config.toml
n_layer = 12
d_model = 192
init_std_o = 0.062
optimizer = "soap_variant"
lr = 0.00528
train_tokens = 247500000
dataset = "wikipedia_en"
Each number is 50 + 10 x the weight over its row's rms, rounded and kept within 0 to 99. Layers, rows and columns count from 0. The size before them is the row's rms in percent of the matrix's.

# layer 8 MLP down (transposed), 768x192, rms 0.0718, rows 136-172, columns 0-95
112:61 50 56 57 52 25 58 47 56 37 49 50 39 47 37 52 49 59 83 35 44 45 61 59 69 42 48 42 65 52 51 48 63 62 49 66 61 62 52 59 32 53 34 34 54 50 51 35 69 50 48 58 59 37 65 55 49 53 39 49 35 46 52 40 46 56 42 70 67 76 45 39 67 51 53 58 57 51 41 61 41 79 60 47 48 45 52 46 39 59 46 37 50 63 74 60
113:47 58 56 49 35 42 52 63 39 26 46 45 55 52 38 55 40 51 80 61 62 47 52 41 53 40 57 45 76 44 45 72 48 56 60 51 36 52 55 57 40 53 60 56 38 44 50 46 57 33 51 54 34 53 73 59 51 61 51 51 52 63 47 51 50 72 48 51 35 48 52 50 49 50 61 65 53 59 48 51 42 55 30 56 44 58 52 54 58 49 58 63 42 56 36 50
100:52 52 56 61 45 49 59 43 41 48 65 44 58 55 53 43 62 39 55 68 44 46 71 29 53 49 40 33 47 44 33 47 51 52 32 52 52 41 39 55 59 45 59 40 36 39 39 41 65 63 41 49 58 41 51 49 73 42 44 59 44 38 33 52 65 52 42 53 55 36 64 48 45 57 58 57 51 51 42 54 64 60 49 43 54 43 53 46 54 50 60 45 49 62 54 42
111:51 55 55 50 56 36 54 36 52 40 47 52 55 49 37 48 44 72 37 39 55 37 52 55 57 59 43 53 45 38 60 52 43 44 37 59 53 60 53 62 53 45 45 33 66 74 65 45 57 40 55 57 66 34 53 67 48 58 52 37 49 53 58 46 48 49 67 51 65 64 45 37 56 48 57 66 40 40 52 56 57 50 51 32 50 46 53 37 63 34 43 58 69 53 68 65
094:52 43 42 48 50 41 47 66 45 39 51 36 63 47 41 48 42 47 37 54 40 53 41 49 54 31 61 60 32 52 56 38 48 33 45 57 46 57 42 33 57 39 54 59 38 44 45 40 54 41 46 56 47 48 51 44 49 50 51 50 61 35 42 45 52 39 48 47 47 40 25 43 60 39 52 63 53 64 49 67 40 53 57 53 55 48 35 38 56 33 54 53 60 56 43 47
093:50 38 41 64 52 62 53 32 41 54 41 41 68 60 56 54 24 34 28 51 68 50 68 63 48 43 45 41 44 64 80 39 66 51 58 38 58 48 61 57 37 37 53 57 52 37 50 51 30 64 52 44 53 60 68 61 44 62 44 55 52 46 46 40 53 52 42 51 43 61 45 49 46 52 49 25 44 49 47 58 52 48 60 32 51 58 53 50 52 50 36 46 76 39 50 52
097:54 53 65 49 56 54 52 43 37 53 56 43 49 60 64 61 44 55 43 42 60 44 38 46 49 41 52 61 55 51 57 55 29 48 37 45 66 49 63 45 56 49 50 63 46 28 41 64 68 58 52 58 55 37 55 51 60 49 55 58 60 50 41 61 34 53 73 52 45 63 56 55 47 28 39 51 39 33 57 49 45 35 51 56 60 43 49 52 68 65 61 52 73 46 45 39
085:56 54 52 68 56 31 69 56 58 43 46 44 57 67 55 32 62 68 51 55 62 39 37 51 50 48 46 59 56 55 43 49 53 42 54 52 45 49 62 66 30 64 52 60 39 34 51 48 45 48 41 48 49 34 61 41 61 37 40 48 39 48 48 42 42 41 53 43 64 48 57 45 54 51 53 40 57 27 39 51 67 39 53 51 60 36 70 56 60 45 47 50 72 26 48 38
107:55 57 50 43 53 40 41 29 42 46 41 51 47 56 29 49 56 37 45 57 31 56 64 58 50 54 50 61 58 62 30 44 38 44 37 45 53 37 37 51 57 56 38 52 39 53 47 35 81 49 58 54 51 55 45 76 49 66 59 54 52 50 44 43 35 58 57 37 69 54 44 34 35 54 52 49 47 74 47 63 61 60 29 43 52 61 35 50 56 53 71 65 42 56 48 49
118:57 63 56 62 48 57 46 51 54 71 49 45 47 35 62 54 49 58 51 46 47 58 75 41 63 30 49 54 47 65 44 59 41 65 35 32 45 51 58 44 42 52 58 55 52 48 45 57 39 38 62 35 59 36 48 60 61 53 32 57 56 39 69 51 25 54 43 50 55 45 46 48 60 44 41 31 44 70 48 52 57 69 64 50 51 48 44 42 63 49 46 54 38 43 52 58
104:40 35 47 32 50 49 41 48 64 82 44 64 51 50 56 59 41 57 57 37 45 42 42 31 64 53 51 59 39 51 53 68 46 52 47 39 48 75 44 59 46 42 48 61 36 51 40 71 45 44 38 60 49 53 54 53 46 51 51 65 52 56 50 62 46 58 53 57 47 52 55 74 52 48 44 37 50 66 48 66 46 45 33 46 54 52 35 51 46 53 60 51 60 56 45 49
098:36 47 47 57 44 54 54 43 47 24 40 44 51 45 53 45 57 50 63 65 56 47 40 64 56 66 43 28 51 42 47 57 60 53 38 50 41 40 44 51 27 32 58 60 62 49 37 55 60 45 41 51 54 37 38 51 63 56 49 35 51 38 40 42 54 43 62 43 60 33 62 46 55 45 53 59 56 46 53 37 40 63 60 56 58 44 76 45 53 45 50 72 63 48 44 34
087:44 49 49 57 51 51 38 62 48 38 48 58 45 49 66 40 42 53 42 34 42 57 59 54 25 36 55 30 56 66 50 29 44 49 55 26 50 43 64 70 60 64 57 66 71 52 44 60 63 48 56 49 24 48 44 62 56 34 48 49 41 62 53 49 47 48 58 44 57 46 52 53 61 43 39 60 49 47 42 44 61 52 53 56 51 34 57 36 47 34 56 44 64 66 51 59
098:30 36 51 51 39 56 64 38 45 51 58 49 49 51 29 46 62 57 36 45 60 40 59 66 56 53 51 48 61 41 36 61 45 40 38 42 62 65 59 49 51 58 49 35 52 60 33 61 52 57 58 44 53 56 47 65 51 80 58 46 55 56 60 72 41 68 42 46 23 49 30 57 61 50 52 49 51 79 57 49 36 50 58 48 30 44 52 54 53 50 43 54 50 54 39 47
100:64 51 59 45 46 59 39 69 48 59 42 80 51 65 48 46 41 53 59 40 62 48 48 47 64 45 62 44 68 46 50 65 56 55 52 49 40 44 55 50 50 31 35 55 40 36 51 45 57 36 52 50 59 42 77 39 49 53 45 49 60 60 47 37 46 63 38 39 43 43 53 55 46 40 43 64 61 69 52 69 38 70 54 45 50 21 67 47 40 50 56 48 42 58 32 60
101:32 40 56 70 48 45 51 39 42 72 34 32 38 58 55 48 54 40 45 55 57 43 42 60 37 61 37 47 52 47 49 45 49 42 27 49 52 44 38 63 69 57 55 50 40 44 44 58 58 53 64 70 61 66 41 51 58 63 46 56 47 64 66 41 49 61 66 49 55 53 63 77 43 44 63 35 50 51 43 60 51 57 55 36 31 52 42 39 60 42 54 48 32 52 52 45
103:57 57 49 63 73 62 63 51 48 51 42 55 30 42 45 32 56 62 52 35 61 61 47 65 27 36 51 37 49 57 61 50 42 61 50 62 44 45 56 52 50 52 73 60 39 63 50 73 53 60 32 46 53 43 45 51 30 70 60 45 49 50 58 55 40 41 40 57 44 38 58 59 35 50 45 55 50 51 78 61 40 51 42 62 42 53 43 56 57 61 46 47 46 46 55 48
104:47 39 47 49 59 70 46 59 70 33 64 40 60 56 40 57 55 50 46 67 73 46 49 29 67 37 66 42 52 41 51 50 44 37 64 48 46 43 38 41 61 44 49 54 48 37 53 47 56 38 44 68 36 53 45 35 56 49 56 41 55 48 48 55 43 42 52 54 40 47 52 62 52 46 43 58 36 48 60 58 51 59 43 42 35 48 50 43 39 58 48 56 41 42 60 37
100:61 34 48 41 36 62 31 31 62 38 45 40 23 52 56 49 40 47 45 50 49 42 52 46 62 49 58 32 59 49 55 52 72 67 53 58 54 41 63 42 42 51 61 54 43 49 54 45 46 63 46 44 40 48 51 50 67 42 56 60 54 61 38 38 60 66 46 62 46 60 66 53 44 52 37 37 45 42 44 40 46 46 34 58 63 64 41 52 66 30 51 45 54 48 48 31
097:48 46 59 53 36 56 40 60 34 51 56 47 41 47 52 28 69 56 48 35 54 39 66 48 39 55 39 54 33 53 50 50 38 48 54 50 56 47 61 61 58 54 57 50 49 54 55 67 61 49 46 55 63 45 58 61 51 51 50 45 44 70 53 50 32 45 47 51 47 28 54 50 64 53 60 52 49 54 39 65 55 44 57 66 57 55 57 53 44 43 56 55 43 59 50 46
105:50 46 63 37 30 60 39 45 51 55 26 31 70 34 57 63 49 51 44 38 40 54 51 58 64 38 44 44 57 33 54 40 59 56 43 56 38 39 54 50 49 59 44 59 58 34 62 41 45 51 51 74 43 62 50 37 38 66 59 45 51 64 51 45 38 55 38 31 41 48 57 45 54 65 53 58 48 47 34 47 55 50 68 59 51 62 47 28 54 49 45 34 62 40 57 29
105:61 47 58 43 37 57 62 38 50 35 43 48 45 76 43 53 43 44 54 42 62 62 48 27 42 38 56 44 46 52 46 46 55 44 59 52 50 51 66 52 52 34 58 62 44 51 53 41 43 49 40 41 38 66 43 44 48 57 64 47 39 42 71 46 55 22 64 57 33 64 56 52 54 59 38 49 47 57 42 54 55 38 67 34 39 51 42 40 53 54 47 53 60 57 50 55
093:70 56 52 58 34 67 40 58 60 56 48 42 50 35 34 46 56 52 38 50 41 61 44 37 49 52 48 54 57 49 44 44 39 44 60 66 58 31 58 33 34 59 46 43 60 36 47 52 50 54 54 48 44 40 40 59 44 67 43 32 61 47 59 39 35 53 51 42 39 58 53 60 34 49 46 43 60 49 56 60 49 66 55 50 62 51 77 67 54 46 57 49 54 48 50 40
090:65 26 57 38 41 48 60 35 46 62 60 64 56 50 42 55 46 41 42 43 44 57 52 48 49 65 37 40 48 40 66 50 44 43 38 54 49 63 45 44 63 74 44 45 42 54 56 59 41 31 52 40 21 27 54 48 65 54 48 69 53 46 51 55 49 47 45 49 48 42 58 45 50 53 34 43 50 50 39 63 55 49 50 47 58 45 29 40 40 63 42 43 44 49 33 40
086:53 37 58 34 55 47 49 45 43 47 49 46 65 53 55 38 57 65 65 43 70 46 51 26 41 58 31 29 55 53 69 55 31 41 57 54 44 47 45 44 50 53 45 47 51 44 42 45 41 37 61 45 37 47 53 60 37 39 43 47 47 48 58 35 32 53 63 58 39 47 52 35 55 52 48 42 54 37 41 49 38 53 38 40 30 43 41 43 53 79 57 53 38 41 44 45
097:54 39 42 40 53 30 63 50 61 45 53 60 38 41 54 49 47 44 33 43 56 39 52 66 59 43 47 41 43 60 53 56 49 41 59 55 57 36 44 41 50 44 57 29 46 66 32 48 51 49 50 46 57 51 46 50 28 50 60 56 59 43 50 48 49 43 36 66 50 42 33 51 55 56 55 53 59 28 55 52 47 55 44 54 43 60 36 36 51 60 51 54 36 42 67 53
100:74 56 59 38 59 23 38 73 64 66 41 37 50 38 64 46 45 56 66 63 40 37 56 44 53 46 47 60 35 41 57 56 37 58 36 55 52 55 41 60 63 75 32 75 42 39 45 60 57 35 44 46 34 39 52 47 64 57 43 45 64 54 46 40 57 45 64 49 43 49 58 54 62 47 37 44 53 55 47 62 65 55 54 61 48 63 38 44 45 39 58 45 54 42 45 39
105:49 47 58 53 53 38 42 48 33 33 61 47 50 38 50 48 58 46 57 64 43 52 62 43 42 42 70 51 54 24 46 49 57 53 51 57 43 38 60 61 49 53 53 63 54 43 39 47 53 47 48 36 61 49 25 49 62 35 52 55 40 43 50 51 67 58 32 30 33 60 60 51 38 44 58 23 55 54 56 53 34 51 29 49 48 41 54 42 41 37 42 52 45 60 26 61
086:48 39 54 54 36 59 53 61 75 56 42 56 37 69 64 61 43 68 56 42 34 52 61 67 47 57 56 45 43 31 50 49 46 49 65 42 57 61 50 66 54 39 25 52 53 59 58 58 48 63 53 32 67 42 48 41 41 46 39 64 48 41 64 39 63 68 53 51 43 50 48 57 53 39 61 71 50 44 51 41 43 39 51 62 44 34 56 38 52 38 45 56 56 56 38 50
092:42 45 35 57 51 42 42 48 50 59 48 34 62 54 52 43 46 62 41 64 61 40 64 50 52 49 54 27 60 54 40 67 54 53 52 57 55 59 33 50 61 46 43 44 39 57 68 39 47 38 52 69 55 45 52 63 67 48 51 48 60 57 53 58 67 50 43 55 62 47 52 47 51 63 51 50 43 36 75 44 38 39 47 30 51 60 68 50 43 51 45 60 51 48 45 36
090:55 63 36 48 53 41 51 50 61 39 55 35 41 37 60 62 50 42 63 64 53 50 19 50 44 33 55 45 49 61 62 62 48 53 54 52 60 47 60 42 46 57 52 58 49 59 54 63 55 62 54 36 42 45 50 66 68 54 60 55 52 49 55 54 52 58 60 46 48 60 46 56 61 51 74 36 55 47 42 38 48 64 52 53 38 71 40 70 67 51 51 43 67 41 34 41
094:56 49 32 43 46 50 46 69 52 62 60 19 71 41 48 48 48 40 51 57 60 48 52 62 63 62 40 55 44 38 74 60 58 39 52 53 37 52 44 37 56 50 49 55 60 53 43 47 44 43 39 67 60 52 52 42 60 48 48 55 39 49 54 38 55 38 37 42 50 60 56 58 46 31 64 40 53 55 53 47 51 64 47 37 57 48 53 56 38 38 40 42 55 47 61 57
110:54 73 45 58 55 66 52 36 65 37 54 66 46 52 39 57 39 61 31 59 48 52 45 32 49 46 51 50 47 52 54 49 38 67 37 52 40 33 40 31 60 39 50 47 57 41 50 49 53 47 50 18 58 56 35 76 43 57 54 45 44 39 52 45 38 48 40 57 52 32 78 43 49 36 57 54 43 54 35 46 58 65 49 43 54 54 53 45 45 42 48 47 49 54 46 51
096:35 48 56 44 60 60 48 54 53 55 49 66 41 74 46 41 35 58 42 45 55 42 34 53 47 53 34 63 58 57 62 41 47 53 77 48 46 50 57 53 55 58 39 42 54 46 66 49 55 35 40 58 52 59 55 55 49 34 51 54 51 65 54 32 50 49 56 56 52 67 58 55 47 58 60 57 47 33 41 44 58 46 65 45 50 66 53 54 54 62 62 40 47 78 34 44
100:69 36 45 42 57 47 37 34 53 64 37 61 64 55 33 79 41 69 42 55 62 43 53 59 58 52 50 46 54 55 59 50 54 35 49 59 50 53 38 60 59 44 47 58 29 63 51 55 65 58 54 54 56 48 39 59 54 42 33 68 56 35 59 38 52 63 53 57 52 54 41 40 54 47 57 67 59 57 54 62 43 64 50 45 45 41 64 33 51 52 44 54 45 62 53 60
104:33 61 62 54 55 56 47 61 52 67 55 52 52 46 42 52 51 58 48 56 57 60 52 45 33 52 45 55 61 42 57 35 60 61 57 46 59 59 48 38 57 50 27 52 44 52 33 62 40 50 53 54 78 52 37 47 55 39 46 50 58 49 42 62 43 45 55 36 48 44 54 26 44 43 61 69 67 56 47 40 43 55 60 49 52 70 36 48 50 44 48 56 55 48 49 31
101:52 63 50 36 41 25 45 61 38 58 59 38 58 44 51 64 37 49 36 57 43 48 52 44 64 59 58 51 52 69 50 52 56 58 56 65 25 51 36 53 68 50 33 45 56 50 41 56 45 58 48 59 30 63 46 51 49 67 73 40 67 51 54 40 51 51 52 50 60 41 65 56 60 47 51 39 41 41 47 48 67 53 62 43 55 39 55 63 61 34 54 61 55 56 44 39
# layer 8 MLP up, 768x192, rms 0.0716, rows 137-172, columns 0-95
112:43 53 39 48 40 64 49 63 36 52 46 54 48 50 53 56 44 40 72 41 44 44 39 35 57 40 59 65 37 58 43 57 52 62 51 58 61 58 53 52 47 55 50 53 40 68 47 57 47 47 55 67 27 57 43 42 46 44 62 48 66 47 59 53 63 42 35 55 61 50 59 51 52 57 44 59 47 56 54 57 52 55 53 65 62 54 51 58 36 57 59 63 28 34 67 63
097:61 61 43 42 39 51 41 58 48 52 62 34 35 55 53 45 50 49 48 52 61 64 41 58 49 54 43 38 41 39 59 52 46 38 60 50 40 64 54 51 51 42 59 66 63 56 63 50 39 45 64 65 40 58 60 53 38 47 51 53 50 56 50 47 59 45 53 44 59 75 48 69 48 55 54 38 58 45 66 46 34 68 34 43 52 48 51 34 58 30 35 47 45 50 47 39
100:73 55 43 36 56 55 59 35 57 60 42 37 50 56 53 35 54 42 61 66 45 64 43 54 73 45 55 58 32 71 51 52 42 58 69 42 46 56 53 39 32 56 61 52 48 48 66 40 59 48 56 40 58 43 42 34 54 54 45 48 59 55 44 28 45 56 51 46 46 65 61 48 46 41 66 34 77 48 45 39 52 41 59 55 60 41 55 57 41 53 51 56 43 41 54 34
093:70 72 47 64 39 52 42 59 44 42 40 46 51 58 47 34 56 34 51 36 61 51 64 56 54 54 48 60 30 44 62 45 50 59 50 52 60 44 51 61 59 57 46 51 43 54 57 52 35 61 59 61 61 22 52 58 45 34 51 54 49 62 41 68 57 50 44 38 38 38 44 41 36 60 54 61 43 54 46 54 52 41 48 47 35 72 54 31 53 47 47 61 53 45 66 36
093:55 46 38 46 40 40 34 68 40 55 55 44 55 45 56 66 68 49 50 50 64 55 52 46 65 57 55 54 41 39 50 48 60 42 47 67 32 39 53 61 46 53 46 47 53 59 56 49 45 59 60 44 46 51 47 38 65 53 55 56 40 50 56 45 38 31 45 35 53 53 64 58 61 46 44 57 40 49 51 47 43 58 50 57 60 66 73 48 79 56 44 56 44 49 66 44
091:63 41 52 53 53 60 55 52 35 51 61 54 56 40 32 50 52 38 70 52 44 52 53 41 43 46 58 37 59 53 66 52 55 69 61 47 54 52 60 40 48 54 49 43 59 32 38 52 56 50 34 59 39 38 53 44 34 70 59 52 33 34 51 64 57 56 61 62 58 52 50 57 58 54 56 43 53 62 45 66 59 59 40 42 57 42 65 50 37 32 36 42 49 52 62 42
093:65 67 53 49 61 56 51 43 53 39 52 53 39 37 31 30 44 48 58 42 47 49 37 67 47 63 62 55 50 41 46 42 34 49 41 64 70 53 41 48 47 27 50 42 57 48 49 58 51 46 55 45 63 53 67 51 59 60 45 55 25 61 76 44 55 44 35 46 50 51 58 59 43 55 70 57 44 50 49 53 51 60 56 53 53 70 46 57 36 53 46 52 42 41 34 49
102:65 51 50 59 54 42 69 41 68 48 41 46 56 67 57 45 54 22 52 25 43 36 51 68 50 34 48 63 56 58 55 58 44 63 57 45 56 67 43 41 55 38 34 41 35 62 43 56 50 40 46 53 48 22 47 37 35 42 60 37 55 48 46 61 72 58 57 52 59 53 49 53 62 54 44 66 58 58 36 24 33 38 38 50 46 58 53 52 64 53 55 53 44 46 42 46
109:61 49 54 48 39 43 60 48 52 52 34 40 46 57 48 60 62 41 59 40 50 53 46 53 64 60 45 46 51 52 34 54 42 61 45 34 47 68 46 53 66 65 70 58 52 54 50 48 44 60 51 27 58 52 34 62 74 43 48 45 37 42 66 44 46 69 47 52 51 47 59 56 42 56 57 45 42 44 56 60 34 34 47 43 44 41 48 38 38 38 47 59 27 37 55 56
100:51 63 37 61 64 48 41 63 46 41 55 45 30 60 51 40 52 48 35 36 52 51 28 53 46 43 65 42 60 48 46 47 52 49 51 50 52 49 61 48 56 41 48 55 37 39 60 60 44 66 71 32 64 59 50 38 56 40 65 42 44 48 38 45 54 32 30 45 51 41 51 42 54 52 55 52 59 56 66 47 48 37 55 51 51 43 41 46 50 40 37 53 50 67 56 60
099:49 39 55 48 49 67 58 58 51 49 49 37 52 50 43 49 54 59 39 62 57 58 65 66 43 43 59 51 42 56 32 51 40 33 57 54 55 32 70 53 66 42 28 58 48 62 57 72 54 51 51 48 32 58 54 44 45 44 60 55 54 42 46 50 38 38 55 38 53 41 52 49 66 37 61 48 51 73 53 55 54 35 55 51 41 57 51 31 48 46 39 49 53 42 36 69
086:55 41 52 47 40 44 69 38 52 55 64 49 47 65 38 62 47 42 51 69 54 51 47 47 45 48 34 46 37 25 64 73 55 56 37 54 54 67 50 46 53 46 23 38 38 58 71 29 51 57 51 55 66 76 60 29 39 59 41 46 45 42 64 43 66 49 37 47 62 56 54 52 38 47 49 33 47 54 47 50 49 55 30 55 54 54 39 49 55 47 73 53 63 46 58 44
092:57 68 59 53 52 46 64 53 53 43 58 71 44 51 68 63 58 39 57 42 44 68 47 36 63 46 60 62 43 60 61 42 47 43 40 53 53 40 66 53 55 54 51 47 53 42 73 46 36 56 68 48 39 76 64 43 58 50 44 60 67 40 57 63 57 47 44 46 45 37 41 59 58 43 35 46 53 37 53 39 64 66 47 55 60 49 34 59 45 34 54 65 42 64 52 47
099:41 55 56 49 35 55 44 56 50 35 76 46 40 45 54 38 72 44 57 53 70 62 53 72 45 61 57 30 53 70 38 53 41 48 44 32 50 44 50 54 36 51 45 51 41 49 60 44 50 54 36 51 47 58 42 52 37 60 57 67 48 39 52 53 54 47 67 46 23 59 59 50 53 47 37 54 53 48 42 47 44 43 55 48 43 35 39 50 39 42 50 46 44 56 48 72
102:32 46 12 46 33 47 58 58 49 48 49 52 51 61 55 61 64 51 55 54 43 38 59 44 59 44 82 34 59 50 45 44 39 46 45 52 64 48 53 55 51 55 38 47 46 60 43 62 59 62 47 59 61 49 38 43 57 41 49 54 49 59 39 58 49 57 39 41 50 57 64 33 67 49 55 69 57 60 64 49 60 51 47 47 53 56 57 48 49 57 49 58 60 46 43 44
098:47 46 40 38 50 62 42 52 55 47 63 48 36 61 44 55 56 36 55 62 50 40 29 50 58 55 33 61 57 39 51 43 62 49 53 46 49 44 61 55 69 28 40 50 25 54 62 60 48 64 38 37 57 50 53 36 32 46 40 34 51 48 37 49 60 54 71 50 62 46 60 43 76 38 50 38 56 69 59 42 48 47 62 44 58 41 38 53 47 24 41 61 68 46 38 47
113:67 63 40 41 58 49 54 56 64 44 46 40 49 32 34 64 46 32 37 49 61 67 48 41 51 47 41 58 48 58 52 43 53 47 45 66 39 47 45 28 43 46 31 50 45 37 57 48 40 57 46 59 50 41 53 38 46 37 66 49 53 39 36 47 40 36 36 55 37 49 78 60 32 53 50 52 34 55 47 40 47 45 44 60 46 53 59 55 55 38 39 57 43 50 30 51
101:45 45 46 53 39 57 46 68 32 69 53 42 58 49 68 34 61 48 59 45 43 41 67 61 69 36 54 57 54 47 53 49 47 51 35 57 51 56 61 28 55 34 45 45 43 54 68 62 54 76 44 45 62 58 56 54 61 28 41 48 47 55 65 44 54 53 47 49 41 47 44 57 54 56 73 42 49 59 48 51 75 46 42 57 51 51 58 45 39 50 44 51 41 40 42 58
090:49 45 54 50 36 47 44 42 57 65 71 55 46 46 50 64 41 48 51 47 49 58 50 35 52 29 56 62 56 51 41 57 46 46 57 67 35 38 45 55 63 57 49 49 54 52 33 57 55 38 57 38 43 56 40 54 53 40 48 49 61 38 58 30 45 52 35 54 74 56 68 55 45 48 39 58 75 44 47 55 50 54 56 33 55 54 57 49 55 51 57 64 58 18 51 41
097:34 47 65 63 45 54 41 54 46 54 48 65 58 32 53 45 45 38 52 50 33 54 46 55 48 56 80 31 67 63 60 40 52 51 51 44 41 37 63 42 34 38 34 40 39 38 74 34 58 45 61 38 39 50 35 48 42 58 50 54 47 50 39 45 45 54 60 61 43 56 65 73 59 55 27 38 48 55 54 43 45 55 51 46 38 60 44 50 63 42 52 46 48 54 64 43
098:45 56 43 47 42 40 53 50 62 50 60 52 47 54 60 40 42 41 65 66 35 53 57 35 55 50 57 50 47 37 59 56 64 49 45 42 57 48 54 66 57 54 60 52 61 38 52 48 52 71 47 71 63 39 56 54 56 32 52 43 59 70 36 58 69 49 64 42 42 58 45 53 58 37 70 38 64 62 50 60 48 31 48 47 55 54 39 66 34 42 47 39 40 62 57 50
092:36 69 38 52 48 43 39 51 43 58 57 72 57 53 36 53 51 44 74 45 51 52 48 45 49 44 51 63 59 37 56 50 44 64 45 45 45 61 40 49 56 35 34 62 68 52 47 56 66 56 52 59 48 56 51 55 52 43 63 55 56 61 31 55 65 60 53 56 54 49 48 37 52 58 46 49 51 37 57 35 45 29 53 45 50 59 36 62 44 36 72 26 35 29 52 65
095:35 42 34 46 59 41 46 54 65 57 51 47 41 59 60 60 64 44 27 52 60 62 55 38 40 55 39 40 44 38 59 44 48 47 73 35 47 36 43 41 46 40 42 57 62 53 64 52 36 47 48 79 55 48 41 42 39 61 59 27 57 46 30 67 48 56 39 48 45 66 46 45 64 46 48 48 40 43 59 57 40 51 33 41 48 41 57 39 42 50 46 54 47 45 52 43
106:60 64 48 54 46 52 65 57 53 53 50 41 59 56 41 49 47 55 63 52 40 44 66 58 36 51 39 32 37 46 31 59 48 39 43 39 57 58 45 50 62 43 50 59 46 46 49 55 52 49 47 64 67 47 39 65 36 51 61 59 42 56 38 59 50 67 46 58 54 39 60 47 53 57 56 55 64 60 49 53 49 44 59 37 69 35 47 53 59 40 43 54 51 65 55 51
104:64 63 51 51 59 36 42 60 45 41 53 44 44 57 53 62 53 65 38 58 59 64 52 28 59 49 64 54 51 46 42 47 52 49 68 52 57 54 61 56 52 33 55 51 39 42 55 48 45 44 57 49 39 54 45 42 54 41 52 33 58 57 41 50 53 72 44 37 53 57 49 45 41 52 39 43 51 42 57 46 63 74 56 48 43 50 53 55 45 40 54 24 58 43 27 44
098:51 42 19 36 50 60 55 51 52 55 36 54 58 56 54 59 68 54 55 47 30 52 55 40 47 46 64 58 37 43 42 50 46 68 50 58 56 46 48 54 43 50 52 44 57 54 55 46 46 46 67 57 41 61 33 35 59 62 39 55 33 42 60 54 36 53 46 52 56 51 42 50 59 46 51 39 39 59 36 44 44 60 33 45 44 40 56 76 26 47 52 41 33 43 41 57
107:54 64 55 47 71 43 40 31 50 50 39 34 54 46 59 59 52 61 51 52 35 34 56 35 53 59 55 52 47 51 53 52 55 41 45 39 35 48 64 49 32 67 48 53 48 48 46 41 52 49 65 56 51 46 43 56 56 52 54 49 29 63 50 58 45 61 28 55 65 32 46 62 54 51 60 50 61 32 47 62 60 55 60 50 53 52 49 44 46 50 54 50 67 44 76 61
097:46 44 61 54 42 58 44 51 54 53 63 33 40 49 55 44 56 54 69 53 52 31 57 53 74 56 37 54 54 38 48 55 44 53 69 57 43 40 44 51 49 45 46 53 43 64 59 74 57 47 42 53 71 45 59 50 52 68 65 40 57 46 64 63 41 59 49 66 46 51 30 57 50 50 61 53 63 53 48 46 66 28 31 70 52 45 54 42 65 32 43 49 47 41 47 51
098:51 49 60 48 42 61 36 64 60 69 27 48 45 50 53 55 58 47 60 39 68 47 61 63 60 30 53 51 42 49 41 53 57 45 34 49 54 50 64 49 48 56 47 51 55 62 57 27 55 58 50 53 57 35 58 67 47 48 65 47 42 66 65 53 56 48 56 48 64 36 47 25 49 62 36 57 68 51 58 38 64 64 42 38 47 43 37 54 56 45 59 60 39 40 51 39
100:31 46 36 65 47 51 44 37 39 21 28 47 52 56 32 56 48 47 52 46 64 49 56 42 61 47 65 60 56 40 47 59 61 35 74 44 56 58 60 51 36 37 46 57 59 40 50 46 38 53 54 45 47 58 55 48 65 45 55 30 59 52 52 62 38 38 46 62 44 47 36 67 56 43 53 45 41 62 47 54 39 59 55 40 43 52 53 44 67 41 41 65 51 45 44 55
105:58 62 45 60 60 56 47 53 38 48 45 62 42 59 57 59 39 72 56 46 55 50 58 41 56 56 60 37 29 62 49 52 62 50 57 41 44 52 53 42 70 45 38 68 57 55 61 65 74 60 59 43 57 43 41 43 59 46 55 58 49 58 55 48 42 46 37 65 50 52 61 66 62 66 44 68 73 47 46 48 62 45 55 50 43 63 47 51 65 58 69 61 57 62 49 45
106:55 52 59 51 67 58 41 42 64 52 56 40 44 60 50 40 54 61 54 48 60 49 42 36 36 60 59 59 55 32 74 27 47 27 78 48 48 44 42 47 65 68 36 56 63 46 64 46 54 47 58 37 43 53 33 57 53 39 44 54 64 50 59 61 31 38 53 62 51 42 84 50 52 37 32 42 55 50 43 59 60 57 29 51 49 43 53 51 39 54 52 39 53 57 43 58
093:58 59 51 63 50 40 32 59 44 37 41 42 58 53 38 42 57 55 49 53 50 52 53 70 38 34 52 64 42 32 36 70 60 42 38 44 54 68 56 38 52 47 54 40 57 70 53 49 48 60 71 49 52 42 47 57 32 55 64 55 53 55 57 50 38 45 40 70 65 42 51 42 58 52 62 47 73 52 75 60 69 70 64 46 21 46 61 36 50 42 50 43 42 42 67 57
098:73 46 53 50 62 57 44 62 50 50 51 69 32 45 56 34 56 57 51 48 47 47 57 47 48 72 53 57 46 57 43 67 54 47 57 56 69 52 46 39 25 44 48 42 49 63 46 29 44 58 58 61 52 34 50 40 52 47 65 53 46 54 71 50 62 60 50 55 62 51 57 49 34 30 56 50 60 54 39 57 44 65 55 53 35 38 34 54 50 42 52 48 57 47 46 53
106:58 61 56 47 42 68 56 70 49 46 70 60 53 66 72 58 31 45 48 28 52 48 39 42 40 64 52 77 59 57 45 32 38 43 49 55 49 58 57 49 54 40 44 46 33 61 65 57 37 51 48 57 37 50 54 36 52 40 33 70 63 60 39 58 54 40 48 45 60 43 49 51 56 60 54 22 76 36 35 68 53 29 50 58 45 44 51 53 51 48 55 43 56 56 62 66
104:49 46 38 60 48 52 67 53 42 47 43 46 48 58 64 40 67 49 53 31 60 59 37 56 38 43 48 65 34 59 35 34 52 53 49 42 56 68 70 47 48 62 45 68 41 58 46 54 59 41 40 62 56 76 27 60 47 54 49 48 43 55 46 60 51 59 46 40 42 49 42 45 56 47 64 46 58 62 39 44 61 71 42 74 43 69 45 44 60 68 54 51 53 49 45 64